config.toml
n_layer = 13
parallel_block = false
doc_mask = true
Each number is 128 + 32 x the weight over the matrix's rms, rounded and kept within 0 to 255. Layers, rows and columns count from 0. Numbers have three digits each.

# q: layer 9 attention query, 256x256, rms 0.0678, rows 100-127, columns 0-63
# k: layer 9 attention key, 256x256, rms 0.0691, rows 100-127, columns 0-63
# v: layer 9 attention value, 256x256, rms 0.0744, rows 0-71, columns 0-63
# o: layer 9 attention output (transposed), 256x256, rms 0.0604, rows 0-71, columns 0-63
q100:165146115069092151081119134147144123113126116175111140139116159156104128164096111097102103138123113156094124175104118206096142175134146128128108145131143082112095115109037127132129147125157101
k100:169110139097116111120138147105134110126096124135166130156132119111129095122187174172085079118101129153156147144151136149086099149174149175076120139084142077168186172143103106086062138050148137
q101:117151149104147160140120155142135110158150200184111111087157072132127135097077103172106172124169173063226088126136222100148120141175143081133197198149086177141151080166108122138139150152096137
k101:109096133076140111169071113156202138144115133138164114143076086128169100120089068090135063141120139096092082101150161153136112136181106165114086116095167206127100144102110094186177095087109123
q102:144132177120155106127145218084147110162029139146112104135132104115123133127176158114126175073091074090192109071143093076185114187089167126131120119105141130184162080181163171117076127155144165
k102:116095143174161173157174141107086081119091143147101118101168092148111123134100090097105153180095154131044118100087128110170140107081058107169162102092092195190122110118201179105185128122164114
q103:142152093111139155073106207125110093133129104091111102103086150168090104100164077113041134104110148138141119175098102187105161103108193134133157168140099088130116080146111146117114106130083131
k103:158128132152117114126110208104133122124147155095124107095154093117123160147091160147133191160119099111121158130152076119116147129053115122096139100075042145158158142156134064083153180117176100
q104:151050084204091137130188126160105184147109114196147117117080168157093116090118078080133105159091205169115120145109136143105143114147117148102137169118116043089151118114137148152101101140140161
k104:159132095151030107122172116128096156150138108151091129074131105138111067155107147119109135138126168167124059145125152206135155083069075153104117054186132154126121096130160072096176148133197082
q105:141204145127136174140153108139161141132131125101157113163102143127113161175135149095155127154172154100115119131150107100151118123094141149150116145112155145101098158085154050140132126099146103
k105:150103113076123116088135138122104109124101084138126053133133079131134182128101140093157157073128023142060129099154048114147138130148119146143149137116094097103149149139153163133119161136184136
q106:133109158208137074130100102139158061127139113104096132124179105137146197133108085060102117150179152141125175158129100123116152141128123170147135124191128205127097071139120104114210162160061108
k106:157134048105145152142078134160145133126156138142146167123146108100155130101071124160166146141142070121174131128113134083122104140133147051093173151112164140064151163139086175143122161116103159
q107:140180099120076125117122168160147145074090134096147115162109104124156104110098137088130086176133183120128143081121084151127154134131147114131151142105107114107136195098212063134114110131130121
k107:148170127189138172117082150116110120154160135123172164195082120169116098127177121196114045166206117175123103107098183130118117103134242168128146128136083103153140127134091105060098133153120103
q108:188083116173113104147106126140170157125102103171109107146161145127167106186074134118128132115098136176134125094116140126160159121151160157182134119168114112132093066125120125143182153122120127
k108:141084136183101182113114180132119147155150094154114129139147116168086111189105105076151172153133118113119075106155180108155149120129109088123083148177156167079159088132147108088150184154131075
q109:138169107115140125146128159133146113131153144090176066155110151039119095041146137154154161092120122134198128114082127111147127112124142075144154073149104149106201141172173101094130104125154093
k109:084106103093165111155076155202159161135095161133171154174141120119119117140097106147053113145113194158140140110081113145072130148049190110108159118058126084172127164075125106123073141124168155
q110:123150149166190170133155151147099085136147102104089041140133131153187150177103126113093153090118074130197178127187188086095158175117138103137134126105119114160151132114123072138119190129125144
k110:087091215132147197071113150098191124165155210128098052171107113096121130128136100083160139143083135085124115130147162113210077136107079175142201103117086148118125151203165123100132173091089086
q111:078119137099118171160143155127161149156141166085123134124171188146113147106114205096164201066195128044148117104089134111143149126113154126165157149098069093168093090130185123146134148128099124
k111:155113096198062116101125184062157113115067132144112076110062074130165096166064066061079121134124155148105107082099079120172117181067169109103161134142112147149133124093155118170156091165166127
q112:190140152157101120132118172170113149153137134135142131090120142125121150142158152096105159157117126124141117169110153168161101146092159142172099049120152085136140147161117124148131118140165130
k112:120111131130110174137164152134063080161091136089082100091172106180129107162098160122122152118113108112068088080105142175106164126111094098120183124140112107117170127095165161132129111126144098
q113:105097111078086076132098180150097137126075131129198114180113144089134100075095157122115169090098068147160120085047118096101202152115148121164170086110133129169106137136187132099098073140084146
k113:128137109168135128189144131136097144166148144153097121148080133104131105136087085118085121156080169145093051055079131186154115163087186146135139156110142126142123132126186130151149156135155146
q114:178155147107180143119096196143134086183155163116108077105088127081148117148124170160140086071153117139150148114127151087135099128149134195123111128172129112186117086122165137090156157183167082
k114:128072203101134121155195166149075068119152167144144073144218164125141126100151121095137076180118148084092194134184112103170154097104151077115135086144113224141137090142161102120133126086126119
q115:088133135094160044148151137119139135113085111157179064154130158128123114087072134138185170126126037062127092138112138119074091127172136109114170106100134131155153119143154136176146136070113155
k115:105134146120156102145105070134163191129193130155134128172106138087125131104152109178097101146156131112181098157062169132123136152149132131130141182112146130142088187174127132157098108128102157
q116:172154155124156164131164098201185079179089165100119135113131155113114117164171183118107099117116104138141151113148155148195162113128154144119089099067085083143122107126161110109140133133164139
k116:181093171063112166096205164139153101066128156130137141149128142116127134117131142128140089197136100050072129167070130138162137080147165119128100152141144127146131157089147184050107148141053192
q117:107114132104096161147198113082152136169142100124152117147135142141174172169104183107159141111198098099124108139126114025125118155118119200120118061136136141081127130097156172127154088148180086
k117:094097107113111167126094129146063110142053113104121111103134124122106120132100085138101126127083134166081130131163088160123090170074119086133126126090176096129146133108155141150150191130175159
q118:147189121134160216102182100112113140142105108138093188127088094124171135140164188136103051079116085128145160166039151150182125169152116132140127119100149151172133165156157085121173110171139145
k118:121144156061158126149133150183224104113139166162145144180131152120168090144164143156140036144167145080160121197107122127080113140148192115154088118034161101155088162155065211126086070095140154
q119:093140108163154122126120107138136112099119106114161165075130094082196156094159086111126152094140117137141152083117060061191125116133132101131105148169104141157148169150158113092150125140079135
k119:107158140095184142188118095138138092073167144161120148134097144141135094127102133153175141166113132143183165108148154130076120114163136127105118094140126157132156157155103118097120150117127168
q120:169172110186172120105096128142132166169136122124104119074156132213144146166113161148092093140130104124132069140179144170130133119123162143104173185103146095118170059140101117148138088117145069
k120:164103118104124141111084129134148123116117118099132108121169093163082167170140138147134119142138106088139180182164188098116156124105114085115085137134117146125159130095175083088138175106150143
q121:132122159127090107081146158142134135047055082122116118114116112118125075152105141107127106094141095122123114095110091211163141153150125106174124143153086164137087145107173172110086106095125120
k121:082130122073157098160159117155115132088123108139162143143121139093165138113082145163114134121136107153172136098060077157088154114147144128139116104083098132082095184087095160119115178124111123
q122:096085136080137101067151130098060131178124119180182125104152158124130162154061090066113140137077145100105129194110115097049161114099079133121125160085125107113105131138105162120186138089095169
k122:139025134116160148095089167107118181134129222143094115141173076110056141106119112158100142112096122092133096126087112133155109102114138124121132081159101172090148095179130139188121149107091131
q123:145138151093124127118140105103095098107113100111180081078129154148105120119129116163099108187083158083160141218107130153041150149120168116146160211152137137147150133144065112135163091131122192
k123:141150116135099091139137130108166198107104114125115124122159100117173193123147152107059108089168122105180120109119099093113181106064135124091152114108128087205148114106168090133154138126171125
q124:176159179149130103083129132155130134177170132083125139137161149138100104188187115140072098099127127114151117152152099162143113117086181141150202172158095119170141106142122126062144109119119124
k124:131086122117130120102132149088102106125090112126105114144124086125111136173143164080091172151099122089138160147142095100106149080046113135134163119084144115124174105073157112147152156112193138
q125:148141097095139145118138199109139127176094138164136068190155156113081133150172115138147137101117073161129125098123135123106145072114138101156118114097175107090110169154169161103105157179137119
k125:153133140118115107127102075152082125121171180137091147128136166094137091104102144206099093162146177128118187117120099191123129121121174137125118139093165087155131166135073124139135108080097156
q126:129166130100161117138126128132152142099143162110096088140165236130118166134154127169116155169141198086093110128168115125082120091093122155116125143097109142126107069143136113137186125147120152
k126:191099153163125101103147136172063136087122122145093184097143159105131094079158162101132161110112089123076185189177202148239119078197151102148162145139130103089099149112109191139088118117098196
q127:155176157129078172193069124148089138168120091176115112081164110189174142082174149147104118169111148130111107140172088139117115124114125101158093182138098117103115162135115103049102201131129174
k127:154113172130180094132191133073064100040089137151081050114111145108128121127132152057151170061108103172155149026161076119121186070128058130124169110119102085130105102119146181204145112104150090
v0:129164113082118187135155164094108094111172053115186153103074166110086122115064078110149112143159092155103158133128082124163087182105139146118180168118111113107118175069157152144138166129149053
o0:103176088113107174122095115108146113121137184084109134163168115127166102171102110098155057137159121154102106222102105133126122069120111094108114079090167151165132143110134099121159172116125126
v1:141054150120114086176156118128166139130130134167134093121199150127121114093117186100136073142131144114141087157096102085145089138087139164178081124158190077175143171107113113134096092140153176
o1:120150134111168153188096161121142142152130103127153113124126191150129143147141126143114119133162118080083144117135138090129097112123125053094129148122103121086146142132122090051135110187105123
v2:140108077122173143092137118146187156109101064030163142144150150088104061081146074086151148123110178146153153106147090162091120189137142216153149152131105089111133164074124093196168119133120133
o2:117232125084132181163186132140104167133087171138094148113131087104103164115154115138104156174105108113157104112094131118078109114165145178090150089150147075154117144176149090111167163119157098
v3:037134125166175168153080091125113187184146170113131072079100128134165152146140161128163181241081124103090117100172144135041175107177125172130125108176078102172056104151131111174122124131140129
o3:117133128170138160157177107147093076146080103120118174089083165172130089133140080138117089143077140141182114090114154025158139164184141130116135103150130150075116211113203154119095159141107130
v4:125113126142081191148067098152154110060105122162150128138179129089079128107097136075141122143040135151112118145159110081139102096167172113114112161178135136148146152078184139109159175088149086
o4:132136062129126065141125159146184167080172085162128042177146186101080099093051149186130120117095190129118117121099125128083183079142126157132153102137147172176183133135120106127090187117194164
v5:132107185110157151093142118110095114086137107093146096122091158087133142116117181121170121136146126149111104124129108146134124091078138092162187115158131101156116112130144119121140114103145096
o5:090101133144085147143140128113188090098111135183126176078118171194188126131119142168120108150123083087152119128139115098094109149109153136140147155105133124173117117110100120148109101155130164
v6:171153116128143156040190147109094086083099133097110120126098106116051071131162102152117126137084109133090176165159079122110174145094106154136147197159168084131095083108080096149121133087158154
o6:146118112083140090025151150149086104157158110123074109108143140167181114119173118147129079132130144108137099128155144117132092137169160196183074119083129123127140154103207126094212169098182145
v7:124139089122185166168055099110130153125102172154123133099150099095140174119119157153139116141124114112110065121147148116159089129101120122097107124113223104197072137121107182099088100112151132
o7:122080106170100111162117186165124146121184117119194097119131183107138115126115122159108163188164109177100165141092155150105161175119117062119154154120130110113157118095119101144151119107152096
v8:131102156098171092105096156087120076133115134205099094192142185151148110152139210165124138107209158171152134103088086135161123117134135106165085124125148078181096127094035159099153079104081178
o8:098104107098089109130171115117123133170141090105171119111152099115113150137166129061171097130078133146090129125149128131103183118130098118135068110124164113129113122091141039130167125156095100
v9:110142106110125165170168119104097176149120129124095118102145130121089111160172159132057135080125102115071197160111125118208156146086123141084136104124134131104123121128169154083121101097127065
o9:123113188198119143136139110092128122163111183090123151086089101132185092156114123135144130181090118087151132137158154130109131121091116125133103105096128129139107142161109132190133182110079134
v10:116148136104100105110151166116077193126155148087132120106128101119121200127143132087141050123128106161105159157098137124120106123013087111069091122169157140148131147127131138110113107099163125
o10:130111103120115177150164115155057124134176211107159129105117064196157123096121141192127121145171093127086169111127106141151170083207093117139177167108159168167139086111168133149139090133175099
v11:156155140114109153099113094136184116135072113169137122161114141139115125074061179130135143128119097172157086118051060099147090130132126185174101126150143079098155135125101147067095140153094135
o11:210216080144116076142146126147089191130134097179060129112169145131114102130183066094095127121080149143092167091134101127136147096093132144105162089111157140142171144162155161116129050163125151
v12:129112162094104095127102177186134121129142128065152116142111094118156090093168093149155157113103145081125030124190129147112123153127120181133127081170147115123126160159082145196125134137134165
o12:119114171142106171141145120141169133134076092087122124172091159083180153090169088151152106139176079080127112115125140053092084119150119140126178072176120115180161153094136119177105135106105104
v13:171122125117104174167078092122137080122119099105125090160145126106147184097068187149172111176049105188142167124062080119163094154130135133088126126155164137130081162117152130162112097096175125
o13:102116152149149137119164160153075153103148206118128111139144096094120102069102163129152136083111181104127115126132180093113167123172135132108149091121119122105194127067127163103152113087162118
v14:127055137104155163082111083212112150127134042176127084092145103150143145137102160174146120145133190115126118175126139119199169123144159187068114070118161159108067173115080128156094126185129089
o14:135155131126139165150128150084154130098193174136123133140131129093117137109089097132112152165128088053121099185083114066127161149114120133109149127164119094146173088186172210197128168174130140
v15:085120111169160159119111156198139103141156139163173150144118091116104196105119126081114136119115115109143066146132159141157132161100126170158127098164170126105166108042142124129115202148098146
o15:144137174118121140095080093142136157154137165093153090104101128121106081124137149097152098074157128149141123115053086106073161107094154158139131180075155068179118153172062129143169125152140108
v16:183100130145085099122197137176156204142077095120180113127199148135210129130067129103103124143127150182086093145121102142132141127104156191103153122167144089109143147123187156124076144131161145
o16:139175129101178121152166073133132076141174151150117144172119124083125109111109119172101119099097113082084183127090123121184185142050155160194129129090088097168083076106113164117137126132136136
v17:130079173096131123154137103123164086117187058093124137083123107120195102078079151123136168130105169111136151183103155166113135056140170116080115161167133180091126125114146122118089155147144116
o17:166114144093110159080138219132212119111130126102099106051141185074133139160148116100124133129171071084157137097127099132098118135058138100045132148127086172135149089179062134105102134121093147
v18:127109161140136111125134141173107116125145202150074115146098119082139112181138150149124187104135166165132086114175090131106133114127115122126143118073071152157161125119140067174150119150113122
o18:087205167136114091073113164128166155150154097131124127134101144114112118130116144107132142074076098093143101086132123120128101164115172144170156109081170139116088068088120187102091190151164129
v19:174121113079149133150173163054098095102089115130068122120120132117086049170119133143119115022149082034078089071151078152119112075126115076152114109068092122136082119141155138094119121145111231
o19:150157156038073116107118146070148136120141179143096140125121181162080140089137134122145123169149090096124083232184175116158117142100123101169136088074123079158086147119142138087131088101079148
v20:098097075135127113083147136100140202159117101132136174098154127162114145102237134199137113079085134084096147158142142119112097098111111179137123205074106129112155188117107040105092118104123127
o20:138171128139137093153165168067074125112163128100120126094132051139104123177092113127072100115169130084115198162136112156095138094107085117116076130161206095115098111151139065060135145107111186
v21:129068118114145129145093156119187120119211126126147127071199097152131168161111142108145125177155116158156152150109136101202155110120139094100128143136156150136090151140132144119043064154194132
o21:129132123133125099160084123128122101090147142132176126145128225187152139165144165091132179056161096096157154091159113123145150102137100110075115144159099188124114101120145112144116157125128101
v22:112101215147195117108189173076140118132111129127067116081187132153148173085168110159130112139155124032155146132128190138097201098142159126129072141202196130110167120163121085110097160158119117
o22:220078167094152137129138101111073093151128182079098107119154158141189149129062145133121132111150056081177139114111110104166116168042128104147091139130063217170103112127142219119123209169072129
v23:113157134140133133163090135134126108095141163146152140109081097140124115160099149188175162166050118070161112152135123117155053119117093102044161068162117080140136151140149119104148154151137092
o23:155145136182166160089079202199165163167111124151157165118132125147094171041094124088112109108151135115158041153128133125141110083125130152148128064090120128161121135108152087120111144125130047
v24:113128134127102156096096132114143208118146187161116119155092123161138138128079082185120160130158097108125126096129169116089124156060073137153174108147119078144112130146070163138160117091138174
o24:144133117114141108091125160126031064133105098180137202116161153116164077173160131198168134111145143135108115134163147172146125083175152101094105105183195097137136085113160158150127146101099064
v25:138113117133079147124063165083131129074099134131148139111107096100115140121125091140119171102113119104130098175144185129155116163148045122107172146132051111135118144123177088108146203117153117
o25:113125078098158135099192133144113148124097060150177132169134127126159093078142144135115133118054161124134061168082152114137109102155130088108122139149220127130156110086162092112126166098125104
v26:107131116097117102149169172156097119124145107154171179093134130139190152072095155075177158127144146188132164174084128162083136162147081139097132180187130150088124106142081155134085187144132142
o26:138141128081079150118069139156198122122110139093127041105089125157099081109150113151124074101150136089095107148149114167100144139137106191135071085125139146165113150160151105137109115109113086
v27:098070116135129142123107073168134114120165124129133103142091112118107087126174155183164185145110171104183091179109155164175094122119155112090136107131099148132125069166134082159113117186112128
o27:096146103129130161147156120170166148175089153170100107175081116184048122139116095107070132123177028135103112079110060142136122141112141124106143115074152100137090116124121105093100159200005130
v28:171168122160139090130057152171110172167141026141156172136100146084148112162173159109120140167121110121139113164117099126200082161101110116142132122122031124081127153149138145136100163167132124
o28:177156129155133174127195178140229105158133142124138125117078103110130105156159132098113104085115092109109115151141098118187130112111089153153077107051144060110117098114166115161141082140119128
v29:162155123071109103126160167127097117177134089142164098158172106154152162111102132151161138059135130130085200152107122139115131173174087148098144167069120195070088114092143163045103115151153096
o29:166155094152104171131091144091111069145176122122148105148112108138136118150109122078133169169151174124176159122155131165130162041103104161110111123122179066146124070167130124126192146166126106
v30:118126135066154148142149130153109165196180119088151159127109110110158163148162125154122158167097124141137133148148147150148111134131125156162069110142144117065113138134127122154173067131138172
o30:080115196144168150111118157055109088094128154157114163135112063096096136143178099108108130102149145146109150120152123083100146147133129162108127130071164194129090122147180150071187135152133172
v31:096159071086157150173158120164088162128164139116122135127117145169108154149131157123097157181157126082113165164153150119142182173167108232090130071092133093146104133137123118180156123125117124
o31:069086131167163117116088129162169092131156192121123140079160143127072138088135134149171114125166128192119103111165149124133062137102123160152126096146128184128082129100120130077137130167151164
v32:110170099132143117072124136114137159158097087161187157145130130106134151150184101126142091108149158137133171172166110098126188143182148120171158145105077098088077096122151145151144110145091132
o32:135157106121121108120120122143137123134155119106153069181104128147106114131078102139124110101077115115120096127108180177111127137159109148142147128129181105131146121151159121168112142128125125
v33:066087097143182141146085101075117092132173179229090182162090140111099110212200213180138135171112088095078093066180102134071128050104173085162095111105152167117142080138145149142139163120135137
o33:092138134152087060112161096139123178115051119179114058127117093118079128121151136124074154077129066221144067112108188126141192194135180047150068103079154151133079114146150141120079130127093135
v34:090168116171097160121139122099138119090174166118098144073110134123146095155125076118115156166192111060139162140163190154059148091147091116141139111101124140063150078170126122150104163131139100
o34:127108097142116128105160124117161101080081132126139147161108121138182157101085110186167110100110120164172172140105098156127152153081121099129088119123082187144129130170163172138107131156107090
v35:174119124096124178096087163129146102107164083160096075102120186130106146102143181135123105125086158172089132121067085122143124103115151117157160205102136190120133156168121081090133142121119080
o35:093141111137109072142094076136171122109147103119146120121163078142119098145137142154122120114127114110146130171150108130143142159108131072134123115116191143119193124170131122100128125160128163
v36:193071167100103087116214104115139130086125138112158114073161121110202141102071074152118136158114159160158140137121157122141083133098141185132159121208144112142147136147098115109083156158103106
o36:202176101157117124061105150100134086125097107171071144119155130160152123172083122119058160120173140119165126154193132173081139085097110137067202121166042207162130126137114159086171175174152112
v37:054147171115121134193132151124183137131095095190139102128082183143099115139085133113097172135120117133165158065146139100088153116206124145136132111187102115106104163131179158153147129113111100
o37:167153059122180092106097125192074149124112104130152057104067117132132117133127150152164103112136094147102119150067150104119098129141170095133152093147092124140141150083209055149076102094122120
v38:152187096166168134151089167075154102117093234109111140115119095150166129162090175085147177083127165093134134136101068147104120117106105112144116183083108188219133129111176119085163086079128150
o38:076154101147071112086139125119066062134109066159134169147111103096089129102109154137106081111096110176158124079171161106141105119148086097155174101105142088116100123151070148140176046123140132
v39:093120115107078127102088092255141174174131142154098192099239100123127174121093125135063151146102093124166172151088133132182089158162107117083068092139191105099160145105123136131194097112126107
o39:055181101173207142116032170165068164120165102080191176111130175132103083139119150123080136045112172133124150161127113131124109063130148182129145154118109195167170095108108080128102139158130138
v40:108140192132158115098106121159125170163174139154101062134105127135097116127140096202107128131150143123130063136171155153097154131146154090157171134181142133048116108138119111178144127156113135
o40:131089169100125092176107213107112182145146159114116178146113056114130109134165097162068104098136121131124071090129156118101116129125137130151156132107167141182095147172126179098139174102100083
v41:140126106136089125120130116165172139086102060103199134150079144052136081116134106145131135117097142160093142136140151080132112153142122220166180156172076111115094130080168117180109140130109093
o41:142196114118170089146180083172150175156087084172029109151137089134122106136131080141113097164137191139173064191060120134089164129140157133115157149158169079087137132150165025125117141144158140
v42:112131146095151136130106113157127190130086110174146125121124153063117073077165149120131076156121126131097136123130119126118134113164150125216125094173192086148177074119150144088109163163145140
o42:161135100143105159113128093066141157158130117138126129191110181180122152126113093160126139110069122109145087146107100104069134088185118100103172111132132137145096129159104116126112126108114157
v43:154148193107108042127153123125161108215118101119134120155165109148126119092114092132086107092134191140150131092090144123115178118186111159173112116140104099121075159180113119118129121086105137
o43:121125094133130167129116162109075142111159120109119093145046107147113097129100210175053065146125155103116102141116160123175157088117151179159219120145133116146123156115089097156123100106122214
v44:165088115043169126148131127092106083100062143170173130109133148119130116115135224148153093155122116126128069093087048089140139101137154141191070067118207095169142175098087160059122074124099158
o44:145139138160099126117136140150154100119168141133143114134163125155049112106148083071108106151106095200145143131119155162117150127110123104137123131088065090100143106123154145152192021088138131
v45:072119102148121108154122119112134155166137145132119121151128093142160173157112093132108135166128133105151180140121165099110139115136091167084164113105130156108144141149139149168120100104140144
o45:145154092134123062133158125170108113119119173121166108110130126103112109120091132115159157111126134133119132125126114095169112102124138095158118084158165185112102134137132122106125173139101095
v46:145146111083116102118080158072174135072054126161184080160143134087108159092153081103099088097160117118137169176173195070055222078150138089158126154134139114134179137138122148107103119120110118
o46:251142094137117140152177085139124065151128134127135148080157126129200101118159196169122099158079137121139122169108113170139112189125087100113127176118098219101122221115145106139131147087129098
v47:112111139125126112097211146172142142138056059132127122120156166112101117084131133122122111162132176107094156136083094123109135155151186154125179106174139119066131127107093093136144141123139077
o47:156084129071165124075098122077129156172145086123127108153137153127145116166109059112146177074147119138097115158094136151133099133100134139134132093073125046197150126124136139125182158141164135
v48:091104073212128162124052085174145169165134125171080213123156123153131109179123112116128190127133085087173113188101158148159120170149072117043110170058050130089147090126132114116166139164101082
o48:118171092173119153117137170099169117192144117176129072125124125109088153158127136088087108112083097140080121064131117161155090147122161090120135140123179105127113066081124115132073202135100080
v49:075145110154192163101101078124078165172227113072114186148097128149127115127144054093140117159118067106205122078156168144094126154158144160120147080084122098125130122081096105160088110163122189
o49:150132118118109091080159141129126100118137158130117127088126061125123109115135108161095140135143128124134124161157106074146180093128114125120108114154076212105097117149144087134164170125111143
v50:119191060146104106143119067149083156135122193153092154067170100172179163163058146102143197143115132137143179143155106175172146141144131103047102106148152178190140142161171136053142096137119096
o50:089106109198159115154097115181163140152077090110196126124147159181114129081088109150145134124070143152155172163132122142133154102119077100097180149105113086167147075169127137121120127164141112
v51:151141136194141173080142124068104134074177101082103155100115127151113125137213112093134149017141120068156051122154155147156134108117152062134174160071086132135094131191163114120106123124101196
o51:108102159147125048070132129069096133086099103097175186129171148177138154181147135198122158109089120115130087153157073126106044124090115128097070120111108130189120154170134090133122122185123161
v52:079085092127159137107139115142117154088113093165189096147170122103129149178099101130141097175108101153084137122174191131166101117147150146183159118195148076155100159106203089171152108087182137
o52:048127121099140123143111116124184115093178161142115140183117129106061128098071121146161157113156143096066112064116140120096115125141134091092138131099133134177099107168149078104117107117160144
v53:123125109088140066180105134089112094151127070166175080140086127158095165099105186174129100127094123109126116142078173065178173123196156142105095098142115122192071139140155089146110124130162154
o53:079084120120143078118136111141133085079079150168128076140069208118081065183140114079143149154177123160050108097115169136207143125125109096125125120162113124079143136121153113103136084083173171
v54:200173090140078048098167140110104074154126122058154177101124101113129106110110045154152135118089109119097167164173181161099124127091068140056131163112080074080086107135135124103133173166153048
o54:111035133130143163148161084164137122094078117152103105207114156126198175100157112141107042151158141100214210119155129124118141154133101177098095137173178087101094112112184065171106168043206131
v55:074195077171089130129146115180058182106094165175142132109130096205189116080103095168124128157109099175148102119207184130101173157093125183121101070136151120150149117164159156199147150111138112
o55:054141159084147097135146079169147143054103173200097113159141134116150189147087128197114161161162134125096148072097145115140136135106103159121102114079095126143114138110155131143142205124124073
v56:107164122164145167145087146087092135157213157102111180118077140165125134183160140116125146110153056086115090143100114198115132093122141114192123094130096133167100094180121140086147113181082149
o56:096095167136159153131116153163118131171081146111186141092137138194107104103126162130090106156135164108118163113104158134143061110134097094130069112111151164109131093143146104096105108225110126
v57:164081119164135095097150184107165090051173177131108182098192106187132133175116140108126133120091124065157134138068114133107111106092117085083123233119163194090146059174131161066147149131119132
o57:188061149101117108093102120098105071152170152137133146096201189082074030111140164105092109133127066193166121126169096163159154133159066069097128160109057137133130086117123123146148183122084145
v58:128038098064162152085098086103131097107145079121125104088046125111105105134150114109122107122078109062077115105093093146076109088128114146130128168140156102173123156077106111116170163134128139
o58:159186124152111195097119157152131172131178112129222140087116154122097118079132152098133090129168152119129157187144161124130155129161107093128084081118134116141167128080155174124099095120143129
v59:147125096070104115117153151095186126168135132174151132097158117147144128132111149100137048160193139141124125176157160121187118097176141132165141134146167084159116176133169111099083126186137173
o59:141081139133153199107145103056173122104076108121170142112106132115122160207119147108094153129104148132140126141065105122099122137097121120092109139150110137129093123123089124127136145176102139
v60:112143193148121127140124171065171116097135169107107117154080154127098109157169101193182144076165181149157035122131096117109072139127132166146156099158056046151127129075123115149136167093133172
o60:127131106139146145108163116145096129127158076144111112107104075142138099082057091136136105198130135102082075150122163130117140096161169144145129121151190161117093176127157134084092162175176106
v61:069144065162166143110178092156078169112190064101093157100149125117143137117170090137099179144086109129117154138196175140139104104094104133131086137052133148118116044096124135172180114138174071
o61:081174160149112104139109142123147152177126163152146171170072142139150076115104104194204129119110113117156128152125088106017147221108142136072111143107108141122123079122146099139126227131094163
v62:183134103098179133133071202151155055133068144123210158138071109086139151140192091105119086094158147139162117158138063132149148153166110130135162176090083162120103158111199135116122173154096140
o62:215135134092142105082123121123093125126218125141133116141140128180132121125110122033146075124184090071073126128144136130137118056150105064137132114128144134136097112148098176108165020071095194
v63:150145134107166144126114092143123175153088119096079133106139123167170170141106118110127154160165150131153115093129169158085130129084092132149078132181168097144056090121133083152163151151076152
o63:084104166166148103105128153149156080158180154099109091110163096037114080141074135110138091123124086089096171115152130113130139140147177141121146109098122155142147139066079167095136103136108113
v64:134140196114078113100175092131149123151128108085143104133148113133176144075149102111106114142136202145134144188117153154126126130163145130157133115199179173136121161156093108151114115132164151
o64:073154096142176152176137109088111118109118088119106127139125128090196172101076123141103194142131157104144127137082120133056150129131116143125160123170153147188154124123097133156124114183138135
v65:118140112145148159113074128138081119078154174100096187207056100146120077149162119082109134134139100117166089090153143164085162141116052135190164162069113108115114103159114103177112149113115165
o65:091100123143112158147144079141161039197064063110123140095149120123148169143193080198157109125118088136144109118138165087078058171125154118135127121157113149128122126145165174115063125128100121
v66:104136130117167135125179117207148169199130130141103134142157141109102129185137069175040101159099119123085140117153191114144112219101118170110118159058136123059184096114097132170092158093156155
o66:104119137152128147096081136081180163138176173096075122110168123112104081160158172118113189112143065130148084191183116069093173120111150121134116119137117125073115105085186156142118130116141100
v67:135117191150121112103157103108149146151114117094098153188139110131123105138126113074149140082174119154089169126150141149091146135116168155137138163093122144128167084112123079080087109150128114
o67:132189104109159102134099183112143146160127140157134102160133073127133136117133158142111066143119142077065180125109152154114095110127122148134134142119120161082117119198096180122144163117113107
v68:073066108129162124144128132175150129081171102102146106097076146116069123114077072086152112175109067120098166197110159130117167142110090131087129123169119110088168169105132149160138166148154042
o68:148136099129129156149174091100083063143091100163175073094166101171133115117118187133143118093143082138125134151131157108111115114136152127098143088072086181148104103118162166143114214117108058
v69:141125095178098141124168158133073126099100103080158106124144135112176122117156142107146096110093209139039117141104109124128136145060139166159103151046146136107095077120129178095069121131147154
o69:178103143092044088161119141093152182194057142126113160168130130123094124110114143068202098119123099095169162102092073165100144141065149126136110181112178098104112078128125124143146091118214157
v70:181124090159066186101123115159147108071157092075136114094188144196134111111116124057140128121061121123162179109123127173095074128112043185099161215066138164110128154196105112080118080081151116
o70:054189154087126089148150156159099166139178157094105144143130105129136127125082151132141135129086096125084191110177062108073136121122136130087079157108127214150197098074158085103127077082182071
v71:159118155102105127157157143158058131135080145120113141137143158109162163093142150140116160139136124113176122140105150131174130137136076228109097090126168141136129104130129074136124151120127113
o71:115154157108143089142121076145179120149153094140150143137118167144100101094076060089167151101132155130189152107186121098125132119083122168115138159207118130153076119136152160102132121073103163